Weights of a small transformer language model.
Size: width 256, 4 heads of 64, MLP 768 GELU, vocabulary 2048.
Architecture: LayerNorm before each block, learned positions, untied embeddings, capped logits.
Training: a variant of SOAP for these matrices, 432M tokens, 6594 steps.
Each number is 50 + 12 x the weight over the matrix's rms, rounded and kept within 0 to 99. Layers, rows and columns count from 0.

# v: layer 6 attention value, 256x256, rms 0.177, rows 56-63, columns 128-255
# o: layer 6 attention output (transposed), 256x256, rms 0.174, rows 56-63, columns 128-255
# q: layer 6 attention query, 256x256, rms 0.161, rows 64-82, columns 128-255
# k: layer 6 attention key, 256x256, rms 0.159, rows 64-82, columns 128-255
v56:54 35 72 51 66 74 54 31 32 56 37 71 69 48 55 54 22 57 53 37 51 42 50 51 57 78 58 15 46 45 53 69 67 76 76 52 49 22 61 63 51 50 27 55 43 24 43 41 09 41 25 53 55 60 43 40 33 52 57 51 47 40 48 61 67 54 45 48 38 45 78 36 26 58 61 47 66 40 67 55 38 36 61 36 55 50 56 25 53 39 48 45 72 63 23 47 45 52 30 53 53 66 60 50 36 42 60 50 44 64 29 58 24 29 40 68 49 57 54 68 67 35 55 59 62 46 41 28
o56:67 40 50 39 31 31 52 66 68 33 22 40 50 54 43 44 30 56 41 64 47 69 66 60 53 46 35 43 39 69 52 37 33 74 63 63 28 39 49 14 60 59 51 53 34 41 47 40 64 58 69 47 34 38 55 33 39 46 62 66 45 42 60 52 41 30 51 34 38 16 49 74 53 75 53 48 79 35 60 67 47 37 35 57 54 44 67 41 46 41 41 46 31 54 63 30 49 60 47 63 59 45 56 50 52 53 42 54 64 45 49 65 39 44 66 58 44 55 56 50 69 60 73 30 31 56 69 52
v57:29 62 64 48 40 60 60 46 23 72 42 68 53 37 45 53 47 71 51 81 54 36 47 61 62 57 58 59 73 55 67 58 31 55 63 43 41 41 34 44 56 64 35 40 62 62 34 83 46 59 61 63 62 62 52 46 55 38 47 34 54 55 48 39 50 36 71 33 78 45 65 33 54 28 59 17 58 55 60 50 75 49 42 59 43 61 52 48 28 32 26 46 54 50 59 69 47 37 63 56 43 57 18 39 52 20 44 34 59 65 51 24 61 58 74 41 38 56 47 30 59 20 59 39 30 30 33 57
o57:39 38 55 70 41 41 65 49 52 54 41 51 49 43 54 09 56 42 49 49 59 16 34 32 60 53 60 38 65 36 18 58 56 38 43 60 47 45 41 51 57 76 58 38 49 71 43 35 67 46 52 43 29 63 29 61 44 46 39 44 53 35 35 31 64 42 83 39 46 42 51 51 46 76 55 63 61 65 63 63 55 55 58 74 40 40 64 23 54 49 79 56 51 59 65 32 37 58 58 34 14 43 49 58 42 39 64 36 62 68 61 62 68 45 64 62 43 58 63 65 71 64 28 44 44 44 43 47
v58:63 66 51 61 44 64 74 30 45 45 54 46 48 41 54 64 76 66 61 30 64 51 53 53 37 39 59 20 38 50 45 46 41 45 50 62 51 44 20 70 38 58 36 21 52 64 53 71 47 60 75 72 40 45 49 73 59 48 60 58 42 59 63 28 34 51 73 52 31 42 64 54 56 49 53 41 56 62 29 64 68 64 66 31 40 69 65 25 48 35 40 37 40 58 41 62 58 66 27 58 59 49 63 41 50 55 65 69 50 60 65 50 40 62 25 47 74 44 71 35 44 62 79 41 45 46 60 50
o58:48 42 63 71 40 62 51 47 69 89 58 71 27 51 64 70 37 48 40 35 47 44 44 47 75 57 73 48 57 34 47 49 50 48 51 55 42 67 31 42 43 44 59 50 54 54 33 40 69 56 49 55 51 32 43 74 33 48 31 42 47 49 55 60 65 58 64 60 39 54 34 54 82 48 36 67 78 58 25 35 54 45 66 13 51 48 08 45 62 65 45 57 52 39 32 62 55 32 34 41 45 56 48 52 57 38 68 48 38 44 47 50 53 35 77 58 23 46 61 49 67 35 60 53 58 68 52 56
v59:49 56 55 62 53 60 41 50 43 24 30 64 34 59 66 87 49 54 60 64 36 39 44 25 37 42 58 38 56 54 22 45 68 31 44 73 43 42 31 42 54 54 68 60 54 62 58 55 59 50 53 30 52 47 21 43 36 33 30 63 46 54 43 35 56 45 10 58 48 24 53 49 67 45 33 46 40 44 50 62 26 66 76 44 72 44 43 61 50 41 61 46 43 32 45 55 42 50 73 80 42 56 60 47 38 51 69 59 69 68 74 68 54 74 31 51 46 60 57 61 58 23 47 45 46 50 54 45
o59:38 43 66 34 69 57 55 31 39 39 76 45 68 49 50 32 53 42 53 41 49 54 34 59 61 74 53 30 63 62 47 48 38 47 41 43 34 64 57 72 68 54 32 49 35 44 58 34 45 70 38 45 66 55 56 50 41 58 55 59 42 44 51 61 38 43 69 52 57 37 55 43 46 68 60 42 51 28 65 27 56 56 48 64 60 52 39 62 58 58 49 43 62 54 62 54 51 35 59 70 48 76 66 55 56 36 39 33 54 60 56 48 64 43 51 41 47 35 41 42 73 72 48 52 64 32 73 44
v60:68 68 40 70 18 17 57 53 38 47 46 42 61 43 47 69 45 64 39 66 48 80 37 31 54 62 41 40 52 48 66 51 22 68 40 37 48 41 67 53 53 29 28 47 18 42 48 35 58 59 50 63 31 42 42 31 48 43 37 52 52 72 48 66 41 45 12 45 52 28 54 63 58 35 42 48 34 58 35 33 19 45 38 54 39 44 64 42 75 74 65 41 54 36 60 46 70 54 62 37 31 51 42 49 39 81 57 33 41 39 64 58 27 79 25 39 38 40 44 50 57 59 45 37 74 48 37 56
o60:62 64 34 22 43 26 32 34 62 49 77 41 37 72 55 57 74 49 44 81 40 49 71 54 29 38 75 56 67 56 70 36 31 36 73 36 60 39 71 60 43 41 54 70 67 65 55 57 64 35 21 25 43 58 54 30 60 39 52 26 46 57 51 62 40 41 67 34 55 47 71 37 59 39 80 62 59 38 23 30 50 62 35 49 52 51 61 36 57 54 43 48 69 46 22 53 53 44 38 58 45 55 55 29 36 43 46 62 54 45 42 71 54 48 43 56 82 37 49 53 51 58 64 39 41 26 57 26
v61:58 58 52 52 72 43 52 52 45 39 52 57 38 34 41 63 22 54 62 29 41 48 90 73 72 39 52 71 48 31 38 45 51 68 64 70 42 34 72 70 62 65 63 46 45 33 69 46 58 65 42 51 34 27 30 30 41 38 46 32 61 55 18 57 68 91 63 64 25 38 44 47 22 65 56 62 59 49 67 27 50 44 75 62 37 57 63 58 66 57 46 43 36 51 77 52 54 58 69 48 38 56 41 67 50 51 51 12 49 48 77 68 49 62 58 31 51 62 49 50 63 62 58 61 47 23 57 47
o61:39 43 59 54 43 44 56 39 51 48 73 49 54 29 38 47 57 32 71 61 48 50 32 68 43 65 53 63 51 65 50 60 65 58 39 34 42 29 35 49 29 38 17 55 25 47 59 50 51 36 49 41 52 37 57 46 62 39 78 76 61 70 51 56 70 37 39 19 61 49 61 51 54 52 59 45 74 48 37 48 62 82 43 49 38 46 48 48 68 62 40 73 36 43 36 45 56 62 46 60 45 50 60 46 69 29 81 68 40 62 59 53 38 55 70 60 39 56 69 51 63 36 38 26 59 58 68 67
v62:72 27 55 58 34 41 53 40 67 32 41 54 45 37 26 49 51 59 40 20 55 56 24 45 63 53 57 46 35 53 41 53 39 54 55 63 44 63 59 42 75 46 64 44 45 46 20 51 57 50 44 61 54 35 53 84 61 04 29 76 52 58 38 43 22 57 34 56 64 58 52 51 46 58 43 65 44 26 58 45 43 34 61 50 65 23 31 49 46 74 48 58 82 74 55 53 59 48 47 49 37 52 53 41 43 27 46 48 60 67 64 65 53 34 44 71 56 48 33 46 42 68 43 39 52 62 72 44
o62:59 52 34 39 56 51 56 63 28 42 57 46 42 53 64 50 63 67 33 48 55 38 58 63 51 49 35 47 50 49 53 26 67 48 62 49 43 75 44 42 49 76 13 49 43 54 49 67 42 53 38 66 59 35 59 43 48 48 71 39 45 55 51 64 41 46 64 50 36 38 54 24 59 26 35 85 68 65 64 35 66 57 57 36 71 48 63 45 42 33 55 55 44 35 72 49 43 61 77 40 59 49 57 69 42 55 56 43 46 50 24 59 46 68 43 64 39 45 73 61 70 49 28 56 31 69 53 39
v63:64 52 59 66 64 61 62 63 59 48 58 64 35 57 52 62 52 38 40 62 47 49 54 31 70 68 44 50 15 65 34 58 46 44 09 78 34 69 39 45 59 43 45 40 40 77 41 38 63 38 49 73 46 50 53 44 71 53 80 41 54 72 66 66 67 47 55 31 24 37 40 29 49 54 45 26 59 41 24 62 45 56 41 32 47 53 59 69 27 61 61 53 23 31 56 54 65 60 48 36 46 26 52 59 30 57 54 42 83 56 32 46 22 41 51 47 63 62 32 42 49 49 60 49 72 58 47 82
o63:31 66 37 58 52 38 13 31 84 64 27 45 39 51 38 45 36 38 75 65 51 71 40 52 41 47 52 49 44 45 56 62 53 62 76 49 22 35 45 46 38 60 71 61 24 68 59 24 33 49 78 28 42 73 37 27 27 60 49 73 52 58 52 61 80 52 64 89 37 38 38 48 47 58 43 94 44 25 47 20 53 51 48 23 47 69 37 44 38 50 59 48 71 31 50 39 62 51 46 45 71 46 44 71 46 52 66 29 32 65 43 54 52 49 54 69 64 49 30 52 48 56 47 64 31 28 58 52
q64:57 60 51 39 51 53 27 70 42 64 32 51 60 49 49 54 51 70 58 60 55 64 44 47 51 43 52 66 54 71 43 54 44 46 75 37 73 48 53 61 53 34 52 32 40 57 43 44 46 63 62 49 45 63 51 41 61 61 61 44 30 46 43 46 51 65 43 53 62 65 67 44 47 50 58 54 42 50 60 43 53 51 45 43 37 39 30 66 43 58 45 46 39 64 50 67 46 25 50 65 60 34 48 59 47 69 48 43 28 65 59 35 52 55 38 35 36 45 43 59 49 41 58 42 50 64 74 38
k64:31 60 39 45 47 43 58 56 41 36 52 58 66 34 57 57 57 54 61 50 50 46 56 54 51 51 51 42 44 54 43 45 56 69 61 36 34 27 81 48 43 47 46 55 40 58 60 43 45 51 38 49 65 39 53 30 67 42 42 52 54 41 43 43 45 57 74 47 58 41 48 26 62 39 56 40 43 53 46 49 58 49 45 51 59 42 45 50 53 37 44 38 50 41 60 30 37 52 63 63 55 63 62 49 49 46 43 20 48 48 50 58 50 25 47 60 45 46 42 68 73 42 68 41 60 54 50 45
q65:41 49 44 56 39 41 37 54 71 34 56 56 55 46 52 32 63 53 52 46 45 53 44 38 47 69 32 45 79 61 53 27 35 35 49 50 63 26 68 60 39 38 17 63 67 56 39 43 49 58 71 42 72 38 59 61 58 46 44 61 50 41 69 64 39 53 56 44 66 61 38 57 33 49 59 56 57 43 50 74 36 50 57 54 69 55 33 72 50 58 45 37 62 57 41 55 20 49 45 48 56 39 52 47 60 55 34 54 55 64 73 29 52 55 42 47 53 41 63 58 48 46 46 65 63 45 51 46
k65:34 60 52 35 64 57 42 53 48 44 56 48 46 19 58 56 53 44 55 60 41 42 37 42 65 54 62 47 47 70 44 47 56 36 56 57 35 47 44 76 74 51 38 44 49 58 30 57 55 68 61 41 52 49 49 32 41 58 43 47 50 42 41 49 66 53 53 52 64 56 73 54 63 46 45 41 39 50 44 49 38 49 34 52 66 48 50 57 47 42 54 46 38 54 45 62 53 55 42 39 63 59 73 44 57 60 63 38 54 32 45 43 40 36 59 30 50 48 64 49 53 51 42 43 39 29 41 60
q66:78 66 17 59 53 57 30 59 59 56 48 45 51 52 63 34 81 62 58 67 47 53 47 44 48 42 38 51 49 42 19 42 61 54 38 42 48 71 54 46 63 56 76 53 29 41 48 53 60 58 51 42 41 56 51 51 47 41 53 48 43 67 51 73 60 31 56 44 56 64 50 50 17 42 75 65 50 71 55 46 48 61 44 42 63 59 39 48 49 51 73 39 35 64 57 34 66 60 40 51 18 53 46 65 48 50 42 37 30 52 45 47 40 65 32 50 42 60 29 39 37 57 48 40 70 35 73 55
k66:39 67 53 24 50 50 54 59 69 26 56 32 36 63 42 35 43 43 63 47 62 46 62 48 62 22 47 32 57 51 33 54 50 35 42 37 51 53 52 73 44 66 75 65 45 51 58 50 46 45 24 38 42 37 40 56 49 47 45 40 56 53 35 56 75 51 60 35 48 50 61 53 28 46 50 51 43 62 35 48 63 42 08 44 52 48 54 28 30 37 65 52 57 47 44 46 60 71 66 68 69 57 50 35 61 52 42 29 56 57 61 53 43 53 48 49 48 37 47 57 39 54 56 44 40 35 52 49
q67:57 35 36 66 47 53 40 58 44 72 75 50 52 51 43 64 30 75 44 49 60 51 46 43 50 40 50 53 53 36 58 72 27 43 32 44 49 54 54 40 36 51 52 68 35 46 44 48 38 57 46 82 76 52 57 61 45 32 54 41 52 37 42 48 42 45 71 78 51 43 45 63 59 43 38 43 70 65 49 66 74 33 61 50 71 86 43 59 63 46 46 42 51 50 40 45 58 42 59 55 62 51 65 44 45 41 56 56 36 47 36 47 43 52 48 44 39 45 55 61 38 51 58 43 42 59 58 35
k67:60 58 52 52 60 35 45 41 50 55 49 49 14 37 43 60 36 45 35 54 48 62 44 62 63 60 25 49 44 48 46 64 44 41 53 49 43 41 39 45 62 59 57 56 55 69 63 53 40 40 64 45 60 28 46 55 56 43 57 52 43 58 71 45 53 65 47 51 39 54 59 52 36 46 58 61 55 54 43 41 49 54 58 54 55 49 47 59 48 45 31 47 48 58 72 36 55 51 60 45 36 36 55 44 45 58 32 63 40 47 50 48 54 43 42 40 51 47 38 50 73 74 51 42 51 45 52 81
q68:41 47 60 52 60 55 50 63 41 58 47 63 54 44 59 48 62 37 54 32 45 52 47 40 46 40 53 43 56 51 48 57 32 63 34 62 40 40 46 40 47 59 68 71 44 53 39 46 54 59 65 20 79 46 37 58 48 55 68 56 28 43 37 48 48 45 32 53 62 49 51 40 49 44 49 50 47 58 57 44 54 45 54 50 68 54 32 70 43 71 45 64 50 61 54 51 72 44 52 44 48 46 30 40 39 37 48 55 50 52 40 29 31 36 54 60 22 51 23 60 60 53 38 43 40 60 43 44
k68:70 58 71 25 54 62 60 65 41 53 45 50 28 47 58 63 42 42 37 67 58 63 64 58 40 36 50 55 41 58 56 36 27 50 28 56 63 60 40 33 70 53 56 44 61 35 67 58 36 71 77 58 65 40 52 57 53 60 40 49 54 20 39 53 71 57 36 41 50 55 46 52 41 44 33 38 67 49 21 61 53 69 39 32 40 67 34 41 68 38 44 40 54 60 38 57 58 32 44 28 63 35 67 39 46 59 52 68 68 64 42 39 51 50 39 45 48 58 45 41 55 43 49 46 46 58 72 63
q69:31 43 43 47 37 59 34 57 59 59 48 42 41 35 35 54 33 54 32 45 38 42 56 57 57 56 57 62 57 66 68 19 64 49 65 47 48 53 42 55 52 43 29 55 60 51 51 47 50 32 39 63 49 37 30 48 55 68 28 50 52 54 33 32 40 56 52 48 44 42 47 47 51 57 48 44 47 61 50 54 40 31 53 49 69 46 59 58 54 54 51 45 56 46 52 56 51 63 47 38 51 44 68 56 20 53 54 54 55 55 56 41 66 60 44 61 54 55 55 53 71 61 57 44 35 50 44 39
k69:40 50 37 50 64 48 49 65 57 51 59 34 45 54 44 36 22 59 47 48 58 25 49 41 43 64 55 65 67 81 56 40 45 61 55 44 55 49 50 56 46 33 40 45 47 28 53 70 43 44 61 52 42 55 49 44 72 59 54 61 65 61 62 56 56 52 50 64 50 45 44 43 55 45 47 51 34 36 37 31 56 39 36 53 67 69 52 58 54 46 55 75 44 43 57 42 40 54 35 56 52 36 58 58 46 60 49 42 55 53 37 31 44 53 43 64 46 47 32 55 41 71 59 50 58 51 38 50
q70:40 37 48 67 40 36 30 52 51 60 48 52 52 41 42 47 49 62 64 70 28 49 42 29 57 46 47 41 41 50 65 65 43 51 56 42 83 34 47 56 51 61 61 40 72 52 64 36 66 48 62 63 46 57 45 49 44 45 53 45 41 42 54 48 40 41 43 17 54 49 37 34 33 66 46 41 29 43 46 52 63 57 33 62 52 62 61 59 67 47 42 47 55 56 58 47 48 53 45 30 69 39 39 48 41 58 33 41 65 60 38 31 60 59 38 27 53 58 33 46 45 30 45 49 51 54 38 25
k70:51 33 33 47 52 42 50 51 42 46 36 23 52 39 58 58 57 50 26 40 63 45 64 45 43 38 46 53 46 56 60 67 71 65 50 43 59 48 54 63 47 57 45 54 48 29 45 39 34 53 56 43 50 52 24 47 63 63 50 48 39 37 53 49 40 39 57 53 46 36 45 47 39 53 62 30 44 57 42 62 59 44 41 65 47 62 48 46 49 47 74 49 60 46 71 59 62 51 46 42 61 39 48 45 46 52 46 37 63 37 67 53 48 59 36 47 36 55 62 50 48 42 34 73 46 53 49 35
q71:41 45 31 65 30 36 47 48 46 47 34 49 51 41 38 37 36 59 51 46 47 48 56 41 64 40 58 36 37 59 52 51 59 65 60 53 55 48 54 41 52 50 42 54 53 40 65 38 65 62 45 70 59 47 59 48 51 35 83 44 60 39 58 54 38 48 39 68 52 47 53 56 50 41 66 68 54 61 48 44 69 55 51 59 63 50 67 40 36 38 51 31 54 33 59 58 39 34 50 60 45 40 58 53 55 37 34 53 60 43 55 54 56 46 51 45 37 70 46 39 37 61 47 52 61 50 48 52
k71:34 29 59 64 44 60 39 58 66 62 42 46 58 41 59 41 54 36 52 45 55 54 40 64 43 42 42 53 53 39 35 39 53 42 43 52 65 47 53 47 44 25 54 50 74 46 39 48 39 60 46 53 31 32 52 60 54 42 50 44 38 47 56 50 44 53 42 51 58 56 54 68 37 57 66 27 65 47 51 42 29 63 74 47 59 73 65 66 45 46 48 65 49 39 37 43 58 56 50 50 39 49 45 50 48 43 23 62 47 47 42 58 39 30 62 65 44 72 49 76 47 54 45 50 49 64 39 33
q72:51 51 37 37 39 55 48 20 39 38 47 48 36 55 52 22 45 51 39 47 59 47 45 56 50 36 39 38 57 43 53 54 60 47 58 55 43 56 64 58 42 56 38 63 59 51 49 42 54 51 62 45 35 35 31 44 64 60 42 56 41 54 55 70 42 43 38 65 44 44 39 61 54 38 39 48 59 33 42 41 33 40 52 44 52 45 71 53 52 52 40 68 41 48 59 61 42 48 57 52 44 55 54 52 41 57 52 42 48 47 27 47 47 46 48 69 40 52 47 66 41 48 56 50 29 54 51 47
k72:44 63 39 51 61 59 34 33 45 47 53 42 72 53 62 52 37 42 48 44 47 44 46 45 38 60 50 65 48 40 48 51 51 43 42 58 49 55 56 53 60 43 52 68 59 46 39 34 41 52 47 61 30 35 59 67 51 39 41 43 57 59 43 65 53 52 68 43 49 39 52 49 42 54 50 51 60 53 44 47 53 48 73 38 37 39 51 55 41 58 62 58 53 55 53 48 39 45 35 55 48 64 44 58 47 59 70 55 55 37 42 44 45 51 48 60 58 47 44 49 62 43 41 57 39 45 43 42
q73:76 46 62 49 53 43 71 50 42 39 48 35 47 59 57 62 24 38 53 44 71 59 32 72 29 48 43 45 42 59 64 44 46 39 30 65 33 60 49 44 48 36 35 39 59 53 48 52 50 50 50 41 46 59 50 47 58 65 34 71 48 73 50 59 65 54 37 30 44 25 59 57 42 46 52 51 74 43 50 58 18 41 29 55 26 47 49 54 48 44 54 45 32 33 53 48 59 36 46 53 69 35 49 30 46 41 61 42 42 55 71 63 43 41 57 46 46 66 66 65 57 65 50 71 22 47 41 74
k73:74 51 45 37 51 53 39 57 76 67 51 49 47 59 47 46 50 51 58 48 47 51 49 48 52 57 64 64 54 39 40 54 47 29 51 58 44 53 50 49 63 35 55 48 51 47 61 57 72 63 51 57 56 60 38 33 45 49 31 53 56 38 62 42 56 57 51 76 33 53 54 71 35 53 54 67 49 32 49 53 51 74 52 62 60 38 63 52 59 67 52 38 46 47 50 54 53 49 60 48 49 61 23 44 50 31 54 47 42 34 60 50 41 50 54 65 57 56 74 27 49 50 58 45 43 34 54 35
q74:49 40 58 55 53 28 61 50 42 59 37 59 34 51 29 70 78 52 54 69 44 67 34 64 62 56 51 54 43 48 54 51 41 67 50 35 48 46 59 69 53 52 52 66 56 42 43 35 52 55 52 48 66 50 47 65 66 46 56 11 44 33 40 58 52 34 59 36 47 48 36 60 43 56 37 46 57 52 41 56 32 37 42 57 72 44 55 38 60 47 29 54 64 53 54 68 39 47 50 65 60 43 51 56 55 54 54 78 46 31 69 40 52 37 54 31 42 50 50 36 61 45 39 43 54 47 56 43
k74:62 53 51 48 61 51 55 59 46 54 44 54 54 31 56 50 45 46 59 39 49 64 51 56 53 67 75 48 50 72 40 64 58 33 44 47 57 69 40 32 47 47 73 44 49 42 62 56 46 51 60 59 37 43 52 36 24 51 45 48 51 38 48 43 68 66 42 57 46 49 58 38 56 40 43 56 43 39 58 59 42 53 40 56 74 52 42 55 59 37 47 51 46 65 35 50 52 44 39 41 47 49 34 55 45 57 40 41 62 34 50 48 58 35 44 50 65 39 56 56 48 43 35 33 17 76 56 38
q75:59 45 45 30 52 51 54 44 35 59 48 49 61 36 53 62 57 57 63 46 52 72 61 68 50 52 55 44 45 49 41 44 66 52 38 73 53 50 42 51 38 21 43 65 67 26 61 55 34 67 44 50 24 50 51 40 60 49 61 46 58 55 49 58 54 46 34 54 42 46 62 22 58 44 60 45 31 62 50 52 91 62 67 32 43 52 48 43 51 41 58 71 44 51 26 57 55 64 44 62 55 54 54 63 62 52 56 62 50 62 59 33 50 49 43 52 67 65 58 47 53 44 53 63 32 32 56 43
k75:72 44 66 54 45 43 47 48 54 45 51 41 56 54 41 50 47 37 49 48 54 47 42 48 38 54 55 60 43 65 61 69 47 40 45 50 55 46 57 46 50 68 51 39 57 46 33 41 47 49 42 57 54 34 55 39 55 46 57 54 54 43 38 52 63 72 60 51 36 62 46 32 45 35 37 52 41 48 70 32 48 56 49 39 44 56 64 49 68 68 31 53 57 52 57 39 40 53 68 43 56 58 46 43 59 46 51 59 59 65 67 50 52 51 50 57 60 59 53 42 37 44 33 56 50 55 50 48
q76:27 53 63 44 53 51 37 49 54 76 58 56 54 81 51 41 43 45 34 51 64 56 50 59 64 46 59 46 48 60 61 39 53 47 28 50 48 36 46 47 56 43 58 24 57 40 51 39 37 36 50 50 30 48 68 52 27 52 53 44 32 75 44 59 54 40 44 60 59 49 51 40 35 48 47 59 53 39 50 59 49 57 60 37 40 49 61 64 46 66 52 48 35 25 66 49 48 69 62 55 53 47 52 41 46 52 22 42 37 47 41 45 30 54 65 58 47 47 45 60 63 58 28 41 33 43 54 42
k76:63 47 61 51 18 37 53 53 34 70 45 26 68 84 73 35 47 35 50 60 51 41 50 51 61 48 49 39 55 49 46 44 64 61 61 55 35 55 36 52 56 53 56 54 39 62 60 49 49 52 58 58 56 43 53 64 25 44 50 45 48 45 48 37 56 47 68 49 51 71 52 57 31 41 58 47 25 65 46 60 54 49 53 54 54 35 55 34 56 58 48 31 74 35 51 55 38 61 73 40 42 40 34 52 57 47 43 77 48 22 58 54 47 47 74 59 49 44 62 48 42 48 46 56 54 39 45 52
q77:69 52 35 55 39 56 38 58 36 43 57 63 49 48 45 46 36 40 57 59 55 40 46 40 45 51 55 59 69 55 53 58 56 48 50 44 61 47 41 38 64 56 44 47 54 65 59 28 29 42 29 59 46 38 53 69 42 49 66 54 62 29 69 38 34 33 49 54 54 56 51 46 35 67 33 53 33 40 61 48 49 68 64 43 45 52 38 21 66 36 69 38 38 60 52 39 46 31 45 50 34 50 57 61 34 50 40 60 45 52 59 40 56 54 29 54 44 52 41 47 36 57 48 53 34 40 59 29
k77:41 65 43 31 49 58 59 59 54 53 48 48 52 46 51 60 55 33 36 44 40 60 60 28 60 61 51 37 46 65 46 50 63 53 49 33 46 56 64 62 53 52 55 48 71 49 39 55 35 45 49 49 52 44 59 52 62 37 63 54 54 44 48 59 57 62 52 39 50 59 61 37 46 79 57 21 48 40 47 58 44 51 60 60 50 35 55 40 56 47 40 48 61 36 37 59 35 42 39 60 40 56 46 45 46 70 71 37 49 59 59 55 48 31 40 45 41 40 49 45 60 47 54 52 49 26 45 44
q78:36 59 58 60 55 33 49 65 33 51 59 52 42 55 44 34 67 54 42 67 44 50 47 53 43 63 61 66 36 43 66 75 43 60 66 73 34 50 54 59 57 56 59 56 45 42 53 35 28 35 53 57 52 58 48 59 53 31 65 69 42 42 66 58 54 55 38 46 44 59 39 61 58 48 56 53 36 63 61 61 74 57 37 38 63 48 64 21 57 37 43 36 62 34 54 49 69 49 50 56 59 59 43 50 44 55 65 44 68 54 55 37 50 60 58 41 43 43 42 56 43 57 44 48 66 48 83 58
k78:50 46 42 32 29 44 48 49 60 50 53 47 37 49 41 67 63 59 62 54 26 63 54 27 35 28 46 40 63 44 36 61 48 42 52 40 60 53 69 65 61 47 55 46 49 70 51 34 25 46 41 53 64 50 50 56 62 52 44 56 63 49 65 65 32 71 45 65 34 65 69 39 51 58 69 51 47 37 72 48 64 61 44 59 38 53 61 55 31 75 62 61 62 64 53 64 42 51 51 50 64 47 52 42 47 46 47 51 61 47 47 42 39 46 46 64 52 43 55 49 36 57 67 43 62 49 55 44
q79:51 43 39 61 42 65 45 33 61 49 57 52 41 56 68 52 51 57 52 65 33 45 42 57 46 62 49 41 55 55 35 56 47 59 69 63 54 40 43 47 28 16 32 55 61 45 65 57 42 45 66 58 68 46 63 37 43 50 48 47 63 61 46 49 57 62 47 61 30 32 47 63 59 53 47 52 67 57 37 46 55 52 39 36 49 36 57 46 40 64 52 67 41 53 59 55 39 47 36 52 63 74 57 36 66 43 57 63 37 33 58 54 46 42 46 46 47 51 75 48 37 38 59 40 53 60 60 69
k79:54 46 56 52 72 46 50 43 45 48 44 65 43 36 47 36 47 52 53 37 43 60 52 44 53 61 57 48 65 34 51 61 58 54 52 46 57 52 55 66 67 49 48 49 64 67 60 55 52 33 53 49 68 51 59 38 49 48 43 48 60 70 58 47 45 49 57 48 41 27 55 36 58 43 29 58 75 41 61 33 37 41 40 45 74 41 59 63 57 61 56 57 47 69 47 46 42 54 54 24 48 66 50 40 46 43 51 47 53 28 52 51 47 57 40 60 50 35 51 65 61 41 51 48 80 40 65 33
q80:61 52 47 61 59 67 50 49 43 27 54 71 59 36 58 58 49 56 57 43 71 55 65 47 49 59 81 38 36 30 37 67 48 53 35 47 42 63 54 58 43 51 38 52 44 39 46 36 33 50 52 38 57 51 45 37 65 25 51 45 48 48 65 58 59 43 48 37 64 46 11 52 52 39 51 60 57 34 35 64 54 66 31 57 60 49 44 44 51 35 65 52 52 60 50 60 58 65 56 42 53 29 53 42 30 49 72 65 68 24 47 52 36 44 58 41 48 40 43 68 41 55 38 63 57 50 56 55
k80:68 40 64 50 50 55 34 51 33 51 48 46 29 59 41 50 33 60 41 48 48 61 66 57 51 41 49 65 48 50 41 54 25 37 62 51 58 33 56 43 33 43 55 45 59 60 52 55 58 59 28 55 40 64 45 58 42 48 54 38 52 71 60 41 62 44 19 68 42 34 45 78 37 53 45 47 73 62 47 40 48 48 52 57 16 46 53 58 47 51 63 61 37 50 48 45 65 53 59 48 39 45 67 54 56 56 41 69 44 53 60 46 52 59 15 48 50 58 37 31 34 55 45 49 31 50 39 45
q81:36 60 47 48 64 54 54 57 48 54 45 59 43 61 37 43 29 50 54 35 46 45 48 44 49 64 28 52 52 57 42 82 56 52 62 37 40 65 53 32 45 50 37 58 64 53 74 30 50 53 42 60 62 70 40 56 48 58 62 39 47 37 39 81 34 60 49 34 57 39 55 38 55 48 41 51 62 47 59 41 16 45 67 25 82 51 47 42 51 47 38 52 53 65 54 48 36 54 66 60 40 38 50 51 49 59 77 56 61 30 58 43 65 40 43 54 28 53 43 65 62 47 26 42 59 58 44 52
k81:50 39 52 41 60 52 53 58 25 32 41 45 59 57 46 51 64 55 47 38 49 52 46 76 35 55 49 49 57 39 50 45 54 57 57 40 62 50 62 46 57 47 31 43 41 45 54 58 40 43 46 48 42 45 37 38 43 47 58 58 57 57 48 64 40 38 46 48 69 58 51 66 51 42 65 61 58 36 35 51 54 31 72 57 72 55 60 33 53 54 50 59 51 56 51 59 54 56 39 87 39 49 72 52 44 28 52 46 54 37 50 34 65 54 47 52 54 55 45 58 72 46 40 34 41 58 52 74
q82:52 45 46 53 51 57 40 56 38 53 57 38 36 49 34 47 51 65 68 60 34 45 59 63 56 53 58 50 69 58 61 48 66 58 45 53 57 60 48 51 60 35 59 56 43 42 60 56 49 64 44 39 58 42 53 61 37 41 48 55 59 54 33 66 39 51 58 57 48 42 59 46 39 58 66 39 41 28 46 63 63 44 50 56 47 56 36 34 48 53 65 44 40 57 39 40 42 46 54 44 54 46 46 55 52 29 59 68 58 54 52 63 38 41 77 45 43 57 55 53 38 30 55 21 48 60 62 41
k82:54 50 53 53 53 38 44 45 53 49 31 44 57 53 59 35 49 21 32 57 45 35 53 62 59 33 33 43 35 47 38 58 54 49 33 70 57 75 54 49 42 60 62 53 44 71 56 61 25 43 48 45 35 51 66 63 62 32 44 45 51 59 47 62 45 56 51 41 48 42 59 37 46 50 36 52 65 55 55 47 48 50 39 44 47 45 53 74 44 32 38 72 54 45 67 38 67 47 53 59 45 47 41 58 40 50 42 36 46 28 28 53 38 21 40 46 32 50 58 40 58 47 49 44 31 58 42 24